config = dict(
    norm_place='pre',
    init='normal',
    init_std_qkv=0.0234,
    schedule='wsd',
    final_lr_fraction=0.1,
    doc_mask=True,
    steps=15479,
)
Each number is 128 + 32 x the weight over its row's rms, rounded and kept within 0 to 255. Layers, rows and columns count from 0. The size above them is the row's rms in percent of the matrix's.

# layer 3 attention value, 512x256, rms 0.0967, rows 507-511, columns 128-191
size [106 104  81  90  97]
[[140  79  82  83  94 172 121  89 186  83  96 132  90 154 169 141 145 130 195 167 171 114 151 129 151 159 114 128 112 159 107 130 117 181 157 151 141 142 173 134 118 117 108 112  55 115 139 151 113 104 178  92 105 143 196 164 163 145  93  91 114 175 104  94]
 [166 135 120 133 101 152  39 150 159 114 107 115 124 129 146 124  79 111 130 183 119 125 152  96 100 115  80 111 187 129 113  99 172 125 172 126 104 177 114 136 104 163 154 137 151 119  74 134 170 135 146 130 188 100  90  89  53  71 183 110 144 125 170 100]
 [145 158 170  47 121 126 116 136  94 146 156 129 106 106 121 104  91 104 140 107 150 165 140 108 100 126 149  63 150  98 183 138  99 165 156 138 154 157  98  95 178 108 188 140 144 153 105 105 106 133 176 131  96 118 140  81 147 162 164 162  85 134 102 135]
 [115  98 186 154 143 113  75 123 137 122 161  55 118 120 204 134  90 142 118 158 156  91  94  82 137 131  89 119 181  88 208 130 113 110 132 159 164  96 184 137  98 150 159 107 185 144  80 150 190 156 175 101 101 113 129 131 164 182 107  92  99 137 115 119]
 [124 103 163 126 105 189 172 173 125 180 105 108 191 148 137 141 119 120  89  80 129  82 118 110 112 144 163 130 116 122 141 116 170 112 113 105 116  97 177 120 175 108 163  89 170  85 140 115 126 132 171 141 100 155 143 118 124 127 114 141 112 113 140 116]]
# layer 3 attention output (transposed), 512x256, rms 0.0816, rows 507-511, columns 128-191
size [ 94  90  75  79  82]
[[ 64 108 105 149 215 120 105 160 162 206 168  99 134 136 166 109 126 133  91 154 160 127 134 164 151  95 102 100 140  85 178 148 110  72 106 109  97 131 139 129 151 120 145 107 123 188 129  86 120 167  66 145 107 126  64  29 102 147 130 217 114 103 123 133]
 [175 149 165 141 122 103 167 133  48  96 107 154 135  84  79 132 121 156 151 113 134 111 131 122  83 172 135 129 100 176 155 102 121 174  79 142 142 115 140 110  64 113 110 103 133 103 158 161 115  55 132 177 115 133 167 223 169 121 112  70 142 115 132 133]
 [ 87 135  73 178 101 102 133 104 149  90 116 151 134 155 156 150  91 110  93 161 144 119 165  92 147  97 160 122 106 175  15  87 174  88  99 153 135 102 141 182  84 161  99  78 150 117 140 126 177 143 120 148 103 154 157 194 176 128 123 119 131 144 122 144]
 [113 165  59 126 133 115 136 111 140 141 125 152 182 141  69 118 178  84 181 154 117 169 102 127 115 130 143  99  66 116 129  36 166 129 128 134 147 166 125 144 125 157 105 128  50 100 184  99  84 107  95 151 100 113 161 109  99  75 143 154 186 109 151 195]
 [134 116 121 102  99  60  84 145 147  55 157 118  96 156 115 139 146 126 139 121 181 192 148 104 142 126 121 103 118 156 135 117 121 113 150 155  99 119  86 127  84 142  97  59 100 163 151 137 143 157 173 147  77 183 119 192  98 160 130  96 117 117 106 183]]
# layer 3 MLP up, 1024x256, rms 0.159, rows 0-19, columns 128-191
size [ 38  26  47  24  30  33  27  28 171  60 177  28  26 196 161  28 169  40 163  43]
[[116  59 126 124 218  88 118 117 188  85 102 114 100 147 129  68 146 106 152 140  90 112 173  59 162  82 139 120  67 145 173 184 102 129 153 167 115 143 132 114 117 180 150 130 119  94 158 142 137 136 123 143 163 130  76 122 186 173 157 124 139 115 169 104]
 [142 128 106 138 147 159 142 137 193 108  94 132 105  87 177  35 135 117 101 116 148 158  89 121  94  83  74 177 156 135 159  90 101 112 128  81 104 123 134 156 132 124 130 160 140  87 115 172 127 111 156 183  87 193 138 118 105 161 131 120 104 131 120 111]
 [ 98 176  81 153 108 118 141 159 119  94 107 134  75 155 183 115 151  73 139 158 156 123 200 110 146 157 102  68 147  91 161  92 120 125 167 150 105 116  91 154 129 190  98  93 130  42 160 118 171 123 103 113  72 115  35  77 160 151 150 160  96  81 132 106]
 [142 153 126 112  92 105 139 145 174 104 137 106 172 110 110 117 112  83 130 127 143 116 159 156 161 134 135 126 143 127 117 106 158 137 119 132 118 118 186  74 117 115 129 165  81 116 142  95 132 117 130 120  80 135 165 138 116  76 138 136  79 149  52 112]
 [118  62 123 137 139  98 116  75 117 125 111  63 167 140 121 173 120 130 141 162 167 159 134 108 163 159 137 112 137  99 114 118  68 215 111 134  95 112 168 145  58  96 123 156 123 159 125 153 165 154  68 122 105 134 131 144 133 130 181 125 134  71  77 104]
 [173 118 133 119 142 135  83 109 198 132 122  95 134 162  91 130 119 183 143 137 106 166 120 158 149  99 150 119 118 158 147 106  69 171 100 170 124 128 153 178 104 162 109 114 105  96  89 154 124 149 106  77  58 157 157 109  95 140 119  87  62 119 194  90]
 [127 175 144 162 186  92 159  85  87  93 105 114 135 186 154 133 123 139  98 145  93 139 145 167 129 127 145 105 105 126 178 155 131 172 175 132 103  79 128 103  65 188 151 148  91  92  98 125 152 181 158 220 110  99 164  99 106 147 115 162 116  95 125  92]
 [142 151 131 190 113  77 101 186 110 150 169 156 145 143 170  67 111 155 132 126 132 159 154 110 107 125 150  98  96 175 153 146  95  95 131 128  74 148 149 197 103  90 111 128  86  82 117 121 146 134 128 141 148 172 110 155 102 174  72 129 108 102 102  90]
 [180 133 103 126  91 147 109 137 142  93 127 111 146 144 132 140 123 173 103 131 155 156 127 160 140 141 174 111 152 105 114 103 140  90 157  85  74 153 208 124  93  91 150 151  98 107 126 117 140 105 149 104  94 106 180  64 110  54  98  45 109 100 106  95]
 [ 92 108 141 133 121 135  98 144 179  86 132 110 173  98 122 164 160  69 119 165 146 108 122 103 104 139 140  99 149 144 151  65 141  97 120  62 123 116 117 119 170 172 138 122  69 109 119 139 126 125 116  73 112 186 121 145 231 141 151 150 106 106 144 100]
 [153 114 101 155 147 159 164 101  73  83 115 126 158 176 121  97 183 116  88 160 107 151 147 186 106 164 103 196  75 163 112 129 104 137 151 135  94 160 120 133 132 145 198 114  88 143 124 105 183  76 124  80 132 162 143 112 155  82 108 140 127 102 122  73]
 [ 97 160 135 170 119 149 128 108 122  77 165 181 136 122 160  93 149 164 112 115 111 112 110  98 118 110  97 119 108 142 106 120  74 173 126  69 136 149 126 133  42 138 182  89 134 147 110 126 158 114 161 133 213 161 167  59 153 165 187 134 135 118 118  93]
 [ 78 146 151 137 111  80 124 154  92  95 146  98 145  99 157 105 120 171  97 141 139 117 148 166 121 147 104 126 137 158 170 127 158 100 135 137 128 168  87  57  94  86 132 151 138  89 144 105 183 154  65 131 128  81 133  88 130 137 193  94 107  87 146  97]
 [ 94 105 117 128 102  88 159  95 174 167 113 140 137 151 150 117 159 198 103 118 158 150 136  95  86  70 180 124 113 129 161 113 124 147  70 108 141  97 118 131 139 109 157 139 111 170 169 130 157  79 155 164 166  90 142 160 134 142 146 102 108  69 154 139]
 [ 78 145  80 166 152  91 162 102 101 138 155  92 210 127 159 105  96 103 136 101 125 149  83 175  81 105  87 153 112 110 196 118  83 133 103  89 118 165 175 108 113 210 146  99  80 166 100 170 146 127 107  80  70 121  89 128 116 112 175 144 108 130 166 201]
 [162  55 111 145 139 113 170  89 112 117 110 107 173  94 163 113  95  72 146 155 117 126 102 138 128  65 157 120  85 134 146 117 127 132 140 119 105 153 116 118  92 140 135 159 118  79 175 105 159  96  77 152  93 112  96  61 138 105 142  21  84  89 176 167]
 [149 117 119  67 100 145 125 191  70 118 140 111  83 105  95  91 148 133 125  94 105 105 119 125 172 134 113  84  59 126 153 176 113  54 125 146 132 184 159 146 147 121 121 141 116  90 123 169 104 105 158 125  96 144  82 107 117 136 133 117 112 106 162 135]
 [156  73 143 137 194 138 153 140  92 137 149  95 142 114 175 136 140 131 147 125 142 141 126  94  84 114  73 148 112 143 150 120 166 136 150 151 102 105 119 124 151 104 140 129  57 106  84 112  95 179 113 155 108 165 115  92 169 170 180 139 168 126 155 115]
 [ 76 167  99 149 165  40 114 165 145  89 162 173 131 137 117 124 166 125 130 109 175 128 111 161 177  89 100  79 104 110 195 161 175 115  87 140  90 159 159 147 118  65 153 125 105 207 138 160  97 156  97 155 133  71  90 108 120 161 123 128 131  72 111 174]
 [126  77 191 157 174 187 128 135 100 187 137 143 108 104 108 129 108 135 150 158 130  75 156 139  76 128 129  50 142  98  86 176 122 121 109 161 141  83 154 138 141  86 132  64  85 134  98 143 166 124 127 144 128 196 124  66 176 150 141 106  85 119 150 146]]
# layer 3 MLP down (transposed), 1024x256, rms 0.0835, rows 0-18, columns 128-191
size [ 55  36  55  30  34  40  34  33 181  80 187  38  31 175 164  38 178  50 170]
[[106 102 165 131 111 172 134 127 138 168  99 137 126  87 114 160 178 154 135 103 113 107 129 163 126 160 134  75  93 100 123 132 119 149 163 150 160 105 120 133 122  53 155 163 141 139 144 186  92 159 149 129 107 100 156  88 148 174 128  92 161  92 161  96]
 [131 180 145 172  98 108  56 127 126 119 166 131 188 119 134 196 115 155 124 163 154 121 125 148 138 117 161  95 106 164 133 129  87 188 134 132 163 150 129 208 131  89 160 150 117 132 131  96 113 178 105 164 146  93 174 174 150 125 124 143 103 188 172  81]
 [165 160 159  72  96 115 152 133 109 125 113 183 164 127 160 164 112 177 166  91 142 109 122 200 117  93 133 126  32 182 150 166 104 131 106  92 137 148 129 147 127 160 125 156 149 124 168 139 102 172 157 146 139 129 160 165 165 182 150  84 147 166 174  98]
 [175  81 125 106  97  74  91 170  96  69 138 120 208 103 123 184 107 116 145  92 115  90 120  93 110 130  79  91  75  81 153 138  95 114 118 145 120  92 176 138 124 161 105 167 139 102 182 140 126 116 154 146 115  99  89 101 120 141 110 201 154 117 156 124]
 [104 161 118 178  91 166 127 130 158 134 138 187 109 139 163 122 101  72 117 159 109 118 108 113 127 137 106 160 131 148 156 116 146 133 144 120 159 184 127  91 136 142 149 165 153 174 183  91  91 138 153 148  80  79 122 120 128 160  88 144 144 174 140 115]
 [136 161 182 186  89 149 132 113  92 159 137 106 163 176 142 177 122 127 104  82 174 124 140  93 153 144 144 123 166 107  92  94 122  67 167 109  83 109  85 160 149 142 139 104 124 112  97  97  82  67 218 142 134 132 120 134  76  83 149 112 149 133 109 125]
 [114 130 119 153 118 145 135 141 134 127 117 162 122 107  87 103 122 145 109  76 121 126 149  64 125 109 132 127 183 162 121 148 113 102 112 151 123 133  91 114 133 147 104 142 154 131 125 129 115  93 125 112 121 120 159 163  98 167  99 116 113 151 113 166]
 [145 134 147 174  85 101 144  96 160  87 152 145 216  84  41 106 141  97 116 130 167 165 116 146 117 192 144 107 148  86  75 158 127 110 208 151 151  43 151 142 153 151 118 116 113  87  64 176 185 137 109 100 122 183 139 151 112 166 131 167 121 129 160 119]
 [164 117  87 116  92 107 127 131 115 154  92 100  51 122 167 129 198 150 163  90 157 149 115 116 101 134 122  79 166 174 113 119 172 120 107  96 121 126 218 106 107 156 147 146 224 138 131 105 119 152 177 166 134  47  75 116 134 164 178 171 125 114 112 163]
 [155 126 175 140 125  83 116 184 104 176 119 160 118 181 100 138 134 168 121  83 112 139 160  83 165 102 113 103  70 125 138 162 152  88  98  87 167 137 172 115 114 101 103 133  75 136 122 133 151 144 174  73  51 207 122 144 135 160 144 129 142 110  89 135]
 [ 94 123  90 138 103  74 108  84 152 112 125 100  95 136  92 101 170  91 160 157 146 156  76 113  74  74  51 108  69  61 139  96 146 117 122  81 164 149 104 122 161 182 141 139 148 136 115 155 126  99  80 113 141 107 162 134  62 196  78 130 145  85 142 155]
 [116 134 117  49 185 118 181  81  90 114 165  87 143 147 130  80 119 166 154 126 136  91 121 120 133 173 131 138 110 171 114 128 122 129 124 118 188 117 177 172 146  75  72 114 134 161 137 118  74 101 135 112  78 175 101 124 121 119  94 138 155 145 136 186]
 [139 106 144 131  95 116 166 131 151 103 148  99 100 100 124 125  91 113  64 212 131  65  87  84 131 127 181 132  89  93 119 132 141  90 107  92 110 122 173 169  88 140 164 114 130  84 156 160  89 139 148 155 116 114  87 157 153 105  52 160 188 132  80 108]
 [130 106  97 139 105 155 132 137 151 129  87 149 123 140 112  65 115 198 138 126 134 176  92 165 123  91 144  75  95 116 143 124 162 143 115 136 212 140 124  48 145 133 189  96 129 101 129 121 133 131 157 165 115 153 126 152  89 166 186  98 137 172 139 121]
 [147 155 144 139 101 142  96 114 121 182 134  83 185 140 117 163 139 129 171 144  92  71 116 193 123 115 196  95 117 104  76 143 169 131 109 104  76 119 111 119 121 161  89 113 120 130  99 157 148 119  95 158 108 114 175 141 132 130 133 136 126 125 147 117]
 [ 84 127 109 145 146  93 186  96 105 134 147 161 123  39 154 111 162 167 131 113 190 104 141 169 154 129 113 183 128 143 160  63  97  91  77 112  82 120 143 127 111  91  61 108 133 155  78 177 166 186 189 140 132 109 111 113 165 163  78  76 139 131 134  71]
 [172  76 149  85 115 107 168 138  95 190  93  67 140  81 101 158  86 140 153 159 178 111 128 137 106 145 176 133  70 114 119 118 113 167  67 133 118 170 157  72  83 115 124 157 144 130 138  96 101 117  92 133 100 107 148  85 132 136 167  72 124 159 127 113]
 [109 162 135 102 102  89 118 136 225 174 130  88 108  91 171 111 149 143 192 165 111 140 106 116 113 166 161 203 135 131 101 156 139 117  71 157 134  83 126 117 147 172  85 159 112 139  90 127 109 154 143 151 134 169 123 108  87 129 116 122 113 187 189 109]
 [119 154 141 191 160 177 129 124 142 153 166 116 119 114 138 123 133 105 160 100 111 129 158 161  95 172 172 107 194 145 143 164  35  75  98 172 166 122  87  81 138 172 130 221 118 184 170 152 126  98 113 161  95 136 131 101 119 112 109 167 149 103 166  81]]